Weights of a small transformer language model.
Size: 8 layers, width 160, 5 heads of 32, MLP 640 tanh GELU, vocabulary 864, 2.78M parameters.
Architecture: LayerNorm before each block, learned positions, biases, tied embeddings.
Training: a variant of SOAP for these matrices, 101M tokens.
Each number is 128 + 32 x the weight over its row's rms, rounded and kept within 0 to 255. Layers, rows and columns count from 0. Numbers have three digits each. The size before them is the row's rms in percent of the matrix's.

# up: layer 5 MLP up, 640x160, rms 0.275, rows 175-217, columns 0-159
# down: layer 5 MLP down (transposed), 640x160, rms 0.284, rows 175-216, columns 0-159
up175 098:102173105091132150126161134117074088175083089146099124159185157133116125027096106156182223072134115142108081138123145137157155164138094174159154110124100084132136147139171113110155127161107155137138058180153222092124180092100125154089128146101101129116125111104195140084118124157163091124152135167142160069147130150099164106126116155113145141099128078145092123145138129145132105137149047141119097149160110133084037156151156196119110133130132134127148141202091127136143134106131149
down175 097:143138126124139245141156078103096103137111119181114166141182119133091120149104172138112140138118147143174133108173135181152133119110106143080141100125120085132144126098119087085093106109092095077099172125082108120107096069155168145083080167111137075075110143196093088134148109113060166199130155153099145134087146127071157168103122086120086140090093119145163163121132170112161092160119082130125101098187154080118089164099204120135130134107126178092159115155110144164135091132114066
up176 082:168131134106162149151206113108189139153146105126145096146094103164121201130143082166120092099134136122137095137085138123175083177168162143126102098145083043149116130137161147130098138068151115151094058155198118115121201176061104112172201127090145130151146120107140159131153167115127114097116112132165156134096168123158142126103128120135111087104078134146171165063133156117170163137117097115190171125076109169110133089107117094194082159102091157131102116084130120161150132079169163
down176 086:151155134068173145079186125093048102106141132086181117135143160108093134090124140095123131194136119147159072128094139111065076095071088158112121132172124067091103126156136125139107153142152203139114095090108149089104104109129127082054169136134061155178114103133136139161117118146098155046138133158116162208184133166134102117122106102084101133100099112192139125131135145134137116101091152129090128134135168065121142080132132128184139150195175163151138121084107163150128114123082137
up177 094:117164170080118120092169173112098109160168087153131128165168160111094109139121118123114181074119143150098131105130122087136126095165152197129038144118168137172100124119113148131115194110184150083069136171103115181130138146144120112140104127194090136235113120169125125170110150125186077123127181132171171099146120154137177115154090113096108130133117096105131198141169138120129188142161061129115185135131170171127059096161135091143110141106186142112138121149106159160117180146149114
down177 096:152143097140149075135142146149227121140142108136165107090104135176103115143137160132134127120134110095086079170153147133099144110184109063116076104147201120145097109126133155120154132193195161121086083119177116142179156163052151139129125104177127148177165154119103170148194156131136072079087067167130139164124098160132157162122150089111116158159159170129151110154092116138103175122085065111157102116121136150072182072133140108161151079098109103150083104145121078117085155091109138
up178 086:091140161180055118182140132141119092100130101158145057155129127137106132110157154088142115082098150125146146104139051146163144123081091114114118126188093133166122200180134132139140161080061153116131077218106135144063112098109069143189149112140152150139135131119176083147171080089159112123149108115117154090147151111121122137146167134063092147102103122117159113168174123151147137111109119135151123182130152096095096085078087070210168090109113100095166099124139156122113117156175094
down178 102:195130208067126141116140124134160121098109132167121073043129184208157079079172139091139125123100149120146100104162070179132143094182180148158126140158115169100146098181074123124144094144180143163120185100124155139122076168090124131114130058136182063138134172139111141128133123118165106110158117127156146074137113119164115160132149119083126168106155114128157119159065044072099125160149113119117126168114184109111155059121110135139129094106116134116165139173132109115170090130116133
up179 102:140141137121163093157132154181104174035110078099122130143106082119147124090120086136120105092130138197121100153089160172069139085167105132143118128150140133102113139095158073148126171168125137163143088119174154143099159104169089107184065114103182091157094137116134111149125114097166112140085163106109171085168148130121143122150113161161117089138075136117161123123117116136090132072090051106138117133105158169172098124075065113133090141096113225094100129146079133173118136083070193
down179 096:105190119135155136209138117181078147093113142125152126042114118113182119097162103140075115092151126118104066153085202168107148090160113101113148079092161152102072186115090091181133164138113163143164191177215166103126147155152140126147175136109078111130117114163194152125090105149164107120118119124132154089151142167108139120081089076143148088123151096108150138137143141149095164101065112158117144077099133189123108108116109149123131157071097127138113164145170104124083081123155120
up180 101:127093142069077117122146161132089098151099120117181118164174130121161125069106154101136137074099107152094161121086156195125087081136139153053151153119126164162126108121101062160143135093127113105161065104102103098176112148100099187109134109130191179146094177133108179160137133124086147064096115091117120139123110112090155125140097140161144068091139099152115100121155128181125161140086121039123084194062154203108179177136086089096149117113113109117132165085134156123112141127129107
down180 089:165151151165131094167154149177213124143200135213119121133133143094143098099150143156103093133140141053098162131121134115115084129167144121124117131122073107155134120153116085164096102095143093099160127076134097133191095068070158141188149088053113138164144077140143112139137124175156123130119177135102118154138143145084177109094174123150125143136192081145144082123130131150134129079165153140139171135163077114114117071173110062161141155110132106089145140164130044079152183112096128
up181 108:150105123142123041117066119089116134113152208089035152108093162201162081104117152141158105150149167178126154120117088102114161127201065111094060099159103116127139080131175133137144152085136148139157138158143113127098146094101110141145154113111109149181130079143137138085165137116086142082100088123144168144134111187134192116125135107110127111138130150136119120100195089207154116134084078107112131099116114128154060145111153137148186111125180086096102147187102143115164162090149123
down181 101:150114138126153171129115125127121161093076134124135208096084145106135129168125182186082133162144112161101210147142129121094135118144156145093118109134093093127125145173147125125138155111165188125097166150161096076162204129128129170170089107184100132160123099158099155145100159058162124165141085122194132110101076156110149145160103107092156115122135115127053152104076129109150124139180078173151079198096122111114151151157134213153173128118159148141150085140142143181083167135061117
up182 096:062123184155150104101145087150163117122169092140141114117152168137165125138187148088108136069087192146154103117108082137138153141156086127120063159147178127121176122130100112123167193095199118157124141147168149161076112107128058064174191167139156138105119158126130125172145103139166122137165146136084163110101127159152149117161149141129128126153101109112185075136132163126086135110125118152117068053135090124180146134150105084168160128145127101103025172115168134125080126127106064
down182 100:134113135143184130170160147191103115142113124111128088072158108135065108121133112140067091130130171126157150142163067126095119137081166215152089157125131131104075123137182135144112081095117098140157137150085102140144172128100142085130169055133127158142109068104158129157144170153152113102143141200117087130113114185160128126173091131113084119123155159121128124100121120122124153103172123166137151148177151127091176055111130196131174122158086138126116204124113096135077153054212167
up183 102:089150100146177163108046111106082052151119144197109151140114153095175147148165101145153174142121163138104094123076131150175086083112144060126141140162165105114096181091053114112178103162215120136069153162085115103134118119127098093147165165140092090161106170093159129139128088108114136107064104132168112169128135129089167161112122169158134150146147186102078116168141120124138123110068164155085137081097103133169158153118161132170164124107079157165131081114143117179111108135129116
down183 113:117133115128143159106106135159211160153102168175166111140078098097113152123126166127119188105100165150158098117136162140075113123134124112071130182161164130090130141165176142094045145218158135131102145123054096106188110135140039119126116114178115113127134138121104139155120105118077079114101134138176157134085113135110112114104166152145158114161139161114077114081073112181134130139087105125094132110108076142134067178156128094123104154118134180090224118097101137146145136120052132
up184 110:120140149058103116108078113162147114178115098156144116114176145083127086122104168119141122108129095109162125109165130141118047142113157094140119118127162076145149107108092139104129119160092072102103119187181184152114179147140086171089135052106136155143155161045124092091138126139113122188075139136165205109096090180119087148096126133148119141103069087208096130144152129164127112199133118136133195118145130156090147149148140103148159194108163162171170101151133119087091150128135178
down184 112:100154047085139177178129100105105136079096101094117159139100140121119127103200071171146159134160138067099122107119145133165118082154181118116099124101175120116138143153100113161116158127122132194087155128159125049133136152079134126123063126166110115174054130119104117094126099156111148143100157140135126146151111115146151167088156049079114209114044102130132114127198095202166126149123131183081164171121123095113136118169100091130134127149134155122120089174142165145125159157177115
up185 104:137125155116136146094132145136107101134099107155152117180141090082065089175109167143118136121213057157117191168084105170113087134121123134129137187165081119164184128131094168111187120175168146095103148160121128097157135114159109099117163150131127169090117145176143088101078149119152133119132136137150116082142120178140104068126158114142127113137137117085231112150179157158150078061134122124132082079109146143103113075101126137062179070106071146150106151198120138162120078126138140
down185 122:122103123170155149087125078140088160136184082122099144116089171116048086132096153132140130178167125125098176106164106123126109146125157125156138132116174120148134158189032084117138121107143142076134136175030156106183134125171106087138083090094159139120142116159179120128107125116111118116104114153127091106109141157117121152160193083090179162077169121115163106126106109172089122110096189109143142118103035105095145145187109084117104153114131071124101135101162111116142202122166102
up186 095:136164138131153151140128116146123093133120094142117139131118123130102183133147135125201106157187135133131194111082124094153083117117112143145125137177201108135123158139138067191092106090132103045151104156198152128124202105109116098109132141142131167148143100225090073105133093132162168151098114130062155113116109142090111125151150110114120165123209101094156136126157082157097169168144133097101145126155125104163167110093165127140087104150043119094075141095039131116116122106110071
down186 084:110110176171119154128097107092116090115095120179163117138099126129088181136186141130083149147174122127179136090177150137108161161167135087125102132086129100184102126126105172144078084142167108115118144130123140161130169154119070117102137108073162131212145060093162152090138147186189087080093153180074139129141155154104119101193111144179113120180180111139132146161187094087137167188070173091142160135121100167166096143106132146129202119128139128156098176094147134111170133118151137
up187 105:117073143120132114127137119091154128122051136130145140124147168096136153087157100187189202094132108075096116106176149144107125114158126135126090169110110167180097122169095156145184104156091074115158100115103132152158146082129109204203129161145135150129152176087120168134160151165126121110080089110145135122168129101105081130107136123159122126112166073132072118148114120106150075114213144115084131078127121101173046087178125165118121174089116112088155097118066182157084135150109153
down187 104:167151139055132143112099114132116143170064119107117143101075084178140089148113084137099134114117127092121084114142143154123152120113157135096126143131134128097119132162124063152125144111100117205092094122104107126163102087123175202141104125153103115175104086092075190104118139151150134170084097173136149099200117088072108149085091103094068091117113148043161081140074143152118132162171107150129132082181196139124165093097176088078162118142140144156127143078162155126149099187150103
up188 092:108142134143187109166152162072178036138141126130138080113113164117111108099125132108125063144152177166068098084055077138166143166081085151150153168072119096131157122092099148091146068097129106092114119128189167129168126122126085058148116112093133145101113167158147128181140130181104158086154140160162122149196170182118103140129136089155117148085090127116092140097126110147148122109115104199148146118124086170141059135138138115155179096114086175086159151108167169142149100153141147
down188 097:153081161128140143115144083128158119099107115055131157158079102158116105092136158104145175141112122130090129192119104130122119131084102108135111150096104119133172141188101085098137119129104102148081177129090146176191149076169132114143176147144103169124157143161153061160143152149061148148199167111137145065139132135127119138100141170104095068179128119173107134103098077181128122119153152127181135076187150069128172128142111104080085157088161133112167106122112089203139185133207122
up189 096:114158121109127104184062079135122126117195151119110063146075175131078155094190099099099139084136129106116099220149207089131102118106134133175131202087135129146175122101095071158114137118087177102168156156162125124128101084143131115126201055105140145057126163114142139178140089122094109103114131162131122132097149143138178128164147129165106114103114087125131100098124123061118099089123144140111115123085192143184181165125144128074130154122114095167171122180094144112125128151102125
down189 098:176115133111119118121097142126169164045108149187133126104121131106115079121150133081120130181172150169137092101086075124124057156218099066124153119192139143099122103107194134174061113134133062129152156160118120204052113145133085167196113148096158106137109147103109119121184113170119083124127174067105105112147156116117135083126143092118157153151147124198079103129133157169090150155126104120089126137098114145130092089111126155100104081101096162120110122128117131171161132133090078
up190 113:083069146130124119137078146142115103138146098090170130138099193156134122120159165119129147167149193190130127117161171151126125074161090090118124122146132098135124124136117107074140127144151120109126091165110155143108172163117147104055158203071052135173118128185166143102107101103189120107093147113123157129059140211115133146102081143147085128177112138095147168099118136182133056131133123141120081167118149109100068128136122127080102132063118093116174207156075109161158146178118117
down190 103:096123094072182099102150126133159120162128085080166156121174181121128122137099112124179129098139149034129104128097152192151080089114111163155162184148158116129142154124125112142145148127084100122149123107114184140145093116076156144141169173138205118182117122131149148127117128196093084138118083162171155112167116139114093111093173139135106102130066158089161147135102094157084139106104100142091137169186153165083074033147119155119125119100093121188085197112143124120083146166118159
up191 111:128074115091139119074092103116071158126173174089135155150067162136122076144132129090171134161147092223083121128141160134166163157128088140117111132165128119172128098158113132130136085131140158132058138145097170124081187178125043139128121148114107118174140121153124120147110132096144121102110118080130098065088096128141165146145106148166143133042113102113066118160114156168121141112075135100161157136086121166138160127159175131120115179071048163163108151137187077129167153175160142
down191 111:175137098142140073121120184158110123114151096072085117129109054149180139156127193067065074059133123123145138138192115076070150158117208137087119116155168099156131104060107091151134165059128121152123119138090154102123096109137130137154171200112148103151088085143185135151108151123124116163128143093154132117116143186106168186121126100137132053047146123079119106119173128150130145128138131103115162155108181130089160119159160165127090136176164108127141099132127151140122154147176119
up192 089:150111119118117092120113092093180160142080090131121073173142094100121088101134152154157166131160124107106108098200182125144179138113094082161143089123105170096146160216187084138128117162102115191176122135127142112081179079099109134139074125146178130140071130095166172136135068143140127160131116159163089132118143187129131095103142129155153038066108140113174103151095154157153097122056097121131169112132076128089123094166126169156090108152103084127120121103126117115108097132122046
down192 101:150163143108186152140190138143062110232159153113131088059123146137047109130141080126149162104156162183082130114145093173134155163121143112115082148146132114098118183188102117111118090162136135121116127174088170092044095091108062102184119152111140128091084089089092116144157113106110155140109139146134150098098113117095077175146118140154125116134197157103036118153154181111084068126117087150121108098127124113154153135096138153137100149102127095125093181129138124092166143132131129
up193 106:163178059115151177131135148134118124129100085125125135181176134177109057077158132081153152158098133119135128102147172123085150220188089149135115176161139091182107140135178166127199127126137142151069109106163095177116097091122115150162123111173118148078048099186132093074132105119081139118151117137194078119145101144178104179113149130140146166154126140063109107148146173148145093095114119145101116117072110160165116110107110112082149157090139139113154133171082132125075090141154125
down193 097:138134113116111139129119142106055124159106097059081148092102123104107110156089122090091039074125080104138136121103137131042088083060159151139156070109136087144110155152090083131097130120099080140072119122090166052177132150117113124144126081112102143143117119125109148152172092106141179105140128121094171152042120154130119092068104129164107122097110124105123156063116118154154121155139077089171089104130096063112134126085108089167110108164138104126108135082117094066130071126084141
up194 085:093099147105144104087178181071137139144173143137186139086160174162105122118167140086109122104164115106084145111141072114115141136155129172068147112112178090144123117144085110122152141094101112141101110130128192139133160126133108167181118090104165120114145152077153037085191167089135095118085164085098138083112094155116175161083079082135093098133101100128134156157154153169190178124111091071113153189047111125161119177134191097108101128153147143149125112142163133149165096084108115
down194 089:132159146133124132156129154067123140198085100125131100113128109114148143111170106055089180084114148114158075135112171152175092106118112158164176116058092091141091103147158162159118169152109130070133129097160165113133178102136172084075175112062103115158137130133082163102098115180127083132115099169130144120094093142106116123145132129111081155156183134153095118139118110133162151148133126160105097077205091137120180064062143106127186116130111040143167154159140135099121095187157081
up195 088:118097182116098065092100222118108172135123107135140129107157119080108061070118159141178152149090120129140083124079097126093048103116148122142126151082084185136105172117113164131136147111170118142086125160113117092081144111121094112153167124175141150051162149090148102130112119132159097171119134140124192108059146126119170127158184128124100117121135137163163176057138144113171165207125094106135122128145107097105119148112131160173171112093144124119158139218062122148100119123081128
down195 088:166092151159141121145133120115126123140148132162094129108123129135139151124144130159163101160126111104159135194147153086118149103100045211107134139127118177087113082127096060188123127098135106170162150153042104100072098101131094202123113096128123157155115121185148137068131167096102100123163135157133170185174140079108193143151111128168137200177123159079177064120142072069110104106081162181130170125101110106108112116130120139139109083122175147130117163125128123177095080153098109
up196 097:145173090096107132110116122130154092143126100135095133142183172133088115104169137114141114119104112112198137149051138162134107148132114037145118134162089068128118091184102117082151153128163129113152081178143085148124084165100081112137171138157185164156097157149172132155109062129102123125159137066094119185100138110155172123149101127119130106156115142048109143072095094081127138142093150082134126106153081172182099096129088059181149161061162122125119143169150135140160114171168180
down196 112:113111164081158100100149110145071134075080119080138084114090113119176141121146138182098084150121168103107106135125153080078126099137081141183129102125196101142153103129094117116126094137183119153177179088128123105147093172094111116206158086139099115100133140148144173092110140147147169153142071158135109202165131145140179123091165143146184102122141123094136139139126148137165095124141101062073135155194089108180120145130141224157113107124060127088150115131196107160145083140092157
up197 088:129102173055132074184160095114133083106053126161145127122172096133103138138140092158143104135103168117122182155076167120163164135109056198106148124168186137087151106177105145101135097109115161137187155135129130132141096094128125153100150119098221103107151138158183144096201099101154157106128078124122110066115108132112151169075094154140068159122138112116146128142130209125134109140124150140124129163063178122138156096171099096164099184170178137144164172104106100156139122098133138
down197 100:158167102116113079137156048120162152140127094151127125130118152122145159139131161245152129118050104113142145160198172134043184112142120147109093146134153148075145108101122103124094131133073157150156115062155159099138104133112149155102065144141204099135121082115101136076157195119126096107102120123192113052135140098123116134123104105212097147082133128116143150183121138166104127127150116132137133146102152157133143163117100143122145046117157128128127101167183172168114116085156120
up198 093:123180161170092150107107157163151130134109111104130137120087149150111118128130163114097087164045148158098075065115190102165140141170123142108131192097127124187119121163121202142088082139097230101176087173130110118163115096167118094141139084125132104079075069117100152118077092123099128149138120182150089113053085145107150130147145138146144150147145187100110092192147085098177130177133053110138157114144090159134148131100121104181141082108108130109114122125167148114145121139167156
down198 091:170118128141121155099129079125143171115174137136123147144169119145075132079110161132158105096131131093129134162116075130083121142145160097079165086111183153135144169146131135159139135174110077194121185127157104112073163104161111154147156150150146147131160138107201036171166087170097166141104149095102131114121162130126151130045147130138098155104136100153134096109121221191159199135085155111157189091204130069105136190105133110116173161141130128116152133118061116127136112161120126
up199 098:113090164100056055076097152175131133144178068097115112151105107102149112172112058149138107174111117085180110133092148131147108095132178161112169143109120094120097090182200183119168154113062099164146137142139149156152130079155138174134186098097119122093113116175085078199108105119142143136104176134121127087132100143151109077124128145111093157138096095135111076113123045124140188133148139113112118121114138147195090159139134169149199137127182140110075131144109133081138120126127175
down199 101:143180125120151161156174157163111165162123111205141114137131116165123150114110120130126059073151137152050088081138120118070096129127092128165179161174129121069146141188180149118131162119154130153130103188166103096123183102162132111091111137123169139124099186125135180171083155105163092121132106111059109144159165147165126194091113079185090102060142111106115147104121132171131079128093133123151138145151127137129124113050095113172105085133139127059190141162098165142161106112130081
up200 097:146172115109158174099098121115132141132173120081133179160195059106092102098154132158176138140167137168178225141137154136154152097182168166139046094136082156137091140125144130146141113184139171087087173092162116143118157112172140103155139131111133111127125129062118114102177135177153128122159098070109092131102186140183162157092161136105142120148151078092098130081150103120135107140111121104135154080126144143140147136192192128145116163078090112055126090101069172130085104140129143
down200 096:141054102139080100127101159128104102135165109161134078221110144203106117077150146108133171149168123127133139148069132143082100126073124108101085072131141192138106106150087156098099128130074132113085147093102114087154169070151139112070179138156100133108101138108166079173113128146165133125127136128191146191108075129151109065138124121171118069086131130095110098099101173168127153108151153143131098132203052138123167087107125125176140132118132109125143139105134060127128178157109167
up201 100:107108169145060092157096138132100144124110109144130111156126168125122136124183133102148127113129127207095142173167161101154095124112116190119135183189174117061118064144129059114164120127092139102129145194082156065159088071153188095156142082096127117088153099088107134123097153196156111177136128109151097161094097107142131153134144155120170110145139171114138062142137116148144116158139097111137128136206094154132079133081154151116112137093079158122110176057126098077189152117087103
down201 103:131086096113080122106139098136148114114091115135128085156172127092102121180142099155103145137139113169124065108097151110136088084128174116134110134154154039110118098143079131164135073138161155195089118157168147051149121126134157127095156104110143076101125111107185131110081175119097116147122178145119118166110123090197145138085071118199073106112165091125131086107096115163207093144140130131118138102148125067162130100133145117184125087247076153096114146111111152131083118116113129
up202 108:137146118066107135098107112129116121170106140083182145162114133144114074117121162108118118110142127128108139129148127089114160103111129212140124092113091087150129207169124135131124115113124147106097160110111200144087138103153078118157106081161169124130118196143125146132091138131103139095134067055153164141112123126086150154076093129031116170134149165136136165164187124115234127149090122155162160112117135106125084073059099105156173100055139120101135190182097082117109159112133117
down202 097:157140123138083125093107164169080163140100092141079135132157116187179141167197096100068129126153092166136120138086134150136089133104171117154132181119065130147078118103139177135143095114137140088189138154180122129160170112102116125116158150116105163108111041215094148079174149079097073153138168141161117105123184148107114118119171170178124141159109132089096094151118149128102129155186109135059113124143215152114177155162155154089098168155099130109085115141140156119134155114077128
up203 096:153157156156150120102176157091156142186095118080066131138144159170127123126096144122186095102085119159137184131083117118162115177162062142166118171153086071121065094132097113117187119189115165156138176199119089160128086119080127134126183126140087131099049088116134105109107168120139139140171111056148156110140084129124145118093122113146166123175084143095051073130208133099163149115110119097144096163114126138120123173130201148103108154110142126114128117100081145072105136120127123
down203 095:121074089130117126098084035143125102102104086165127119118121083120088121183070134129138161075127122091104048086157129142086083152107092048131162121111066151118105153168146147123084115129117136104124089131106146103146121138094177155115096222163126118067148084138098089136105132122123161103145120147078141097150134090140073134146170148058111140122121115129120136139069122145072074197105065089151161104103127096130122125138119163132190103167088146133066104129138148094074122092139126
up204 109:086114124135128097163062126097105162158113116126126097164111156165170127126178115145105129139157163097103084142092115109136154130131086163125053160066119151139106132146129119129180107122109105176143208146168168139169244126093103153115100097155136169119130172132072100134189127127106102119125122161160117165168078139135145144204156076124034136099144162095117157135097115134140132130117107182155179087109153068127084082122184089109106140124078131151082070146118095137108152164106135
down204 097:107180172143116129146192113130106110105128170131079136131077115074073071139102076177153156127140121097124080161125152094184140128169104108153176107140136116095171058146101093100186161144106099158131137098153155170134126106133158103139134120168130125131180103122142139082169092162154108111146185119104187187110137125050121099163051136196207069136156151161158165160128176179082087108136137137143127142171090116093151072121072124120119145148130120135137164139124140122122139165149066
up205 100:151109131122142147120109166107133126174122158167151114147094114128126158136168159109159145215137156143113147114085106120101189089172112096109081164120138105136107103127172151110111138107137072121145172174097132155170128126112155082182099064187104144114136132161051137145211120103158017118128122125132072168161162173086136126072106136144171132111093171062123083142063123139130131069163152137139091152120139112123098112124129155094129132100182130155190149120111134084098168080068089
down205 110:115113106168148121130158137146164141145085141138103185157154143101199147089129096131150125085123137118199135116181118096163115147150104172148137150073158158126105115123149146129110160160132169092099116124172123172184053097167086140179146108122164119167134104183145120155131129197146084050136130146117138228202123081140117123100146089090067098087189175130164133082159085152092158061144119173115125145126117151111150129167114139141157142118056196102152118103112151129126136131171145
up206 091:095118157116082047149126088161130152106085120122114065195101133122175090212131167149175131099124180131158121091144104094114158114117110184109134114073123164158141127136141126126134132142152141138073139117130102135097089137231092169148129104134146158130082138175123202089138095100145133106179103112147143145127158139099074168137116163110167125065141088126126174115127064130180141104132180104121203118101114069126094133082145179132146109124064139103198125127180149108112157158100124
down206 096:154144118101168124114147111163075129167113109114189059153117148145107123083106098129115108124127190132140208120184138100122180110120145113131121113137133082125226102114090176135083079127104131091159101120078132089115111158117132126082143149154127052160066121181091156112113052144163080164138187111145148104058205172131133188117100103153147117125147123105160113152126134102140096101116119092105130117104087129114178099125091164124108144146140112154146069073163105197104115141183137
up207 103:112112133116181164074181191141104134132104126171187108153095146109091142109067093132130128148069140077180104116119133088097124082176151092104123145136173135165173120070134138127121140195135138173144071080139098117212062089087131185140125165099078166128104145131153106147150138080093095076092120133118164094136085155089136139085094127130141093190092087160142110103117149143138096137169140116059110122113167158168101150215095137151157101087123178127123150151115167133136130116135163
down207 108:111114121127203145059096134170106151107113131162093183144088144098181149167143130147099142188101095141151097127133095059056156078172109129152121141104120143118142105127155137153161156167163154085101095148194126108164108147096114190116099099119131126217120142117148058125162144106103164148128065112112153117072132134120150153098153093110110161112140132163112132117136131112126136123156107194081101114072210090164031114152081123162144131089071107114152108100149159102111084147140091
up208 101:179169113128172132110058084135150166083145138163099105168079122131152101093112127139176167152143124079135105123131146118183133166112141164130131107073174167127188092123175119137118153116122133175129125106124133100148134099108109134203194149108136116154127159089147152126165124106102077158065116162128120137113127108162148146134087186141063172071177178078091124154153084118117051111089099070125150122139141048120159059173101106159149112123099125096099066142066136073107128162125118
down208 103:132126106136129106143095094107104121137159136116159125103043146100144131153104150109164132132119072115180156147121147083116113127116135120158140101141134133127143239166101172158111170105067109096136146096113172119164126079124089151163149147107168108147177132146115081164113122099112131146148160090110143165151150038200179144152182147182122137086184132098107135201094077161117090187159124094098152202176111107096084089111090081145121117078172107140142105138115092137089120109127191
up209 097:148154141098146181142167116128142106147109166122082103147120137133154166183120099065150148113140171194059098148090151126127170112144145082179125099134127114110125099110130104103135151156185100088132159127129120149136136063159108120054140130108148147126182080140122099082164147094159134114176142108147122093130131131093152063222108130153160074164109123215091126096043092072120170101133060142183116074113107185084101143165139143157149142123083127109117139115092135081075123142125130
down209 109:196076097180133096079184099133110143117124119175107096109088111116111122138126140110114113100109169153126129133085100155134084058176128172148105164162105117101146082123153118201139111154145164095095121160136168108081120068199116149104105127153101136120147110137096125146157088184104098136131170236144143154119128186100208129127174116123148061139123119191153133097107172152177131128190108145115140150173173137152074143122128110073135141121092187123141074134149172135153152146133175
up210 106:123118148116112177108152169180140140070105036154112153141158140108113130146120151109157079153122152103143107159140108146170117179161151137126180104109116103163147125140110166107176087099097154163167137092153107124169135163108085168158139123153164156093112076161118095072134164104170139131119177122166118141150077142114109105135096161112145172125141128100121098128103186173156142129126136151071143105053146152154127062129129236200198159086128165185093147107079145086106083102141072
down210 090:099157159121187066118115129151063131167137099124064108127123146128065080155103089121112170081123108093096058188116137133099144150116159124100123180117106092122142116144140150146149130165115137129131121145127099138114123151120136154152159132129156138124091158130047145129148125111102166143185082197168127157112190105124128148225130192148187135064183080129061119102106160155115079119076137142147103072181138108094100159116177111178159119103098079093118125120057138084146138124122126
up211 099:100143107138130115124151157147110140116098112051126115124137127074138100069147110126139135115103093159198100072084134120116115111085109151199081176090103072152171120129157131119169117163119154122122087139209110165124135087078140133092121169162134150166113118134096138130118134079174142140160163089153143166150114125108117162078053158151150175168086102074061085131119153152179123130117130183077133145130143117139117150150070099086129074080044113156121115085052160158104112164153159
down211 081:109102085121104106093145156103139143135156102184149169088096142155064082175121104125096083152162101141111077145118142158096171124155141114135080162121159075115170123130043112140120119106096104175132050111046096095106128135122134113178132074123126147130099151151060165103120077098110136060136081125094182056127151091087074102122178177180087149091145116129097111140084138089088048126097125097120113127114163136094107104142162125163158117144154140073106122123135104111156081114091116
up212 099:114088143067084147161121169137151106132073111167156128063121140103094157160129156079124160111103160111104127110140115092153125125151092128101111174135158096151155169103143101088166147073181132111185106144176125147137109102158138073147186133173067104065147128117112148166145101117081135103124147146138109096157177113120195170205110090115064135111085102144160127154151120103131158102089086122116158110177134163140150179201199152151178091095112086108154120094094139187126191121170099
down212 105:063102093143104174115196174190096149133174145083126179059080101141115070166141133145102134118130125111083131147131128185118127139138107105127102140118083109110148118127088097140127100121125138149073097133134085100107117157082160136105118081172130040188131096152115112151133132099091173112177140082145128102151185147136140163169114136069170076211160125148125114132162093074077105097154109048081124147123126084156086178132127095135129101090087145115100158069147130148132125074099120
up213 099:140155124132125135132101130077155130109177172119171073099158067151099093133145087085212188109126102118144127084135138170088121169069114101145096161102109120141173102177195128134084121083149106134097150088119138101130095198109172148107127204154125106050086093119151121107135159092143099164113122133120132124139070169121141075055145188183124090101107023100134110132130116119135132130093115164193074124150120108158155163133117132144114129168147152152108139152071116136128104140092145
down213 109:114101101129232177091165144131137098154144083107080114088114117141132135171136129102124136164163108114123135099138117154132132139145129150116159087111164075109139157128103179160131117171117160192137104150087147086124104125113206085204145100192138094131112200147179114118145135151140154157133156114148134191126179120140132115130160220137096185106175068129125145072071117161144151150148083101185151170133063070118184136106141127140159124115189157088153133160097091091113141127139129
up214 094:175140196159059088141158149129195055180158155127113110192140139138110097132163157084103191158156061172102119091145064170115133128192117162139107093147136105136133115163122173097153146120144137114138093142121189122121125121142159115152147085109124114131040104086129118124112154096121088096139165179111126101129111115087118073095167115135146149115135109106085084092165123119161082180138111090135094170101085082201142141162092165176139084116211119135159174130147132128141112159107117
down214 108:145152092139107101122083118130106144118072106168100126137130131128158107149161102097132106148093129106106090194138132108139143107136105142071150150103149203187123128126159144139147071151058180135120146093087157106074157124167113111121123163201119141160104116119070203085090081099092118176106089161155180139144178148048115087124152186168164141142101086110135135146169105122129119040087126135115124165126148140170130111203144156103174064118096117105130113083151191161133134140083104
up215 087:148142086058130150147126129145179139157115077108113132179153100124116115152097088145110144005153154143088092077139112099101130156102139115101157066088130129121116113126147094170117108076143172116071193108106108120118131109162193098135132134102066155187148206119094130089115135156116112080128061159177062117166103142155113172110127161096142062108118140145137122167111136117124119116154131138101133114116123130143105101132113075174118097087127147115093164046093099148129081190073119
down215 085:138118163161131145102153147143136145078175106158072106149078155127139139138144091172086116178137158211089080112118148110159123143110092181106110097132142145121156150195132065159094085157159187198151133097095105173056128098116106138136148110156060158140143131159136142117102142077096108137155152149066086134153171141107141135109167114110130157140105109094113069108194130159170057092169120111129104142145075156166144184191163074122106115145132116177125170131129077125127152076092154
up216 110:154073103156118172118093102044129117130102083203174114116174152148125178135089128094187135183176131123086188129104079153072179122091093102144131125158154106105187109060086108121119101183166103111109136151136187172154136114135077111135163121136159150151142123146108120102135161105130137143130104134134108111122141147143081097098095098085144122093147116109155177118112155151128161183110203137102110088120117203149138099089143129083198112084129146145188087095098155073094134071123142
down216 116:085165153119185145123107075130059148089125132118108075144174150090097090113110116189148113168133139102104109184080122137141158133128166116104197112098113090131226107184161147115142115121124106094171155113138107082130139128083128141121175063176129126166102096178101158081101155064166126166191121140109126154100162104132119119124051089105193170101153114127136169122144126129102096088084089171094115122156110114068153148135108126220111110122128104101153104119171145112146074114097121
up217 114:075131172131120165113120135140112107099114166065100092156071182138088061163160158149161186123075143062087169131150128102130124109202154157094132144106143114118107114170139096145141118164101158210131105137149106177140150186135135107153164111146189102055148116100139084108163139115176168124133074157167135131197122081100160151111134114127110078101128091161116091086174119141116184087148078104089096130136126118095090140149121101072161178155158133120159159107182095135139109190146115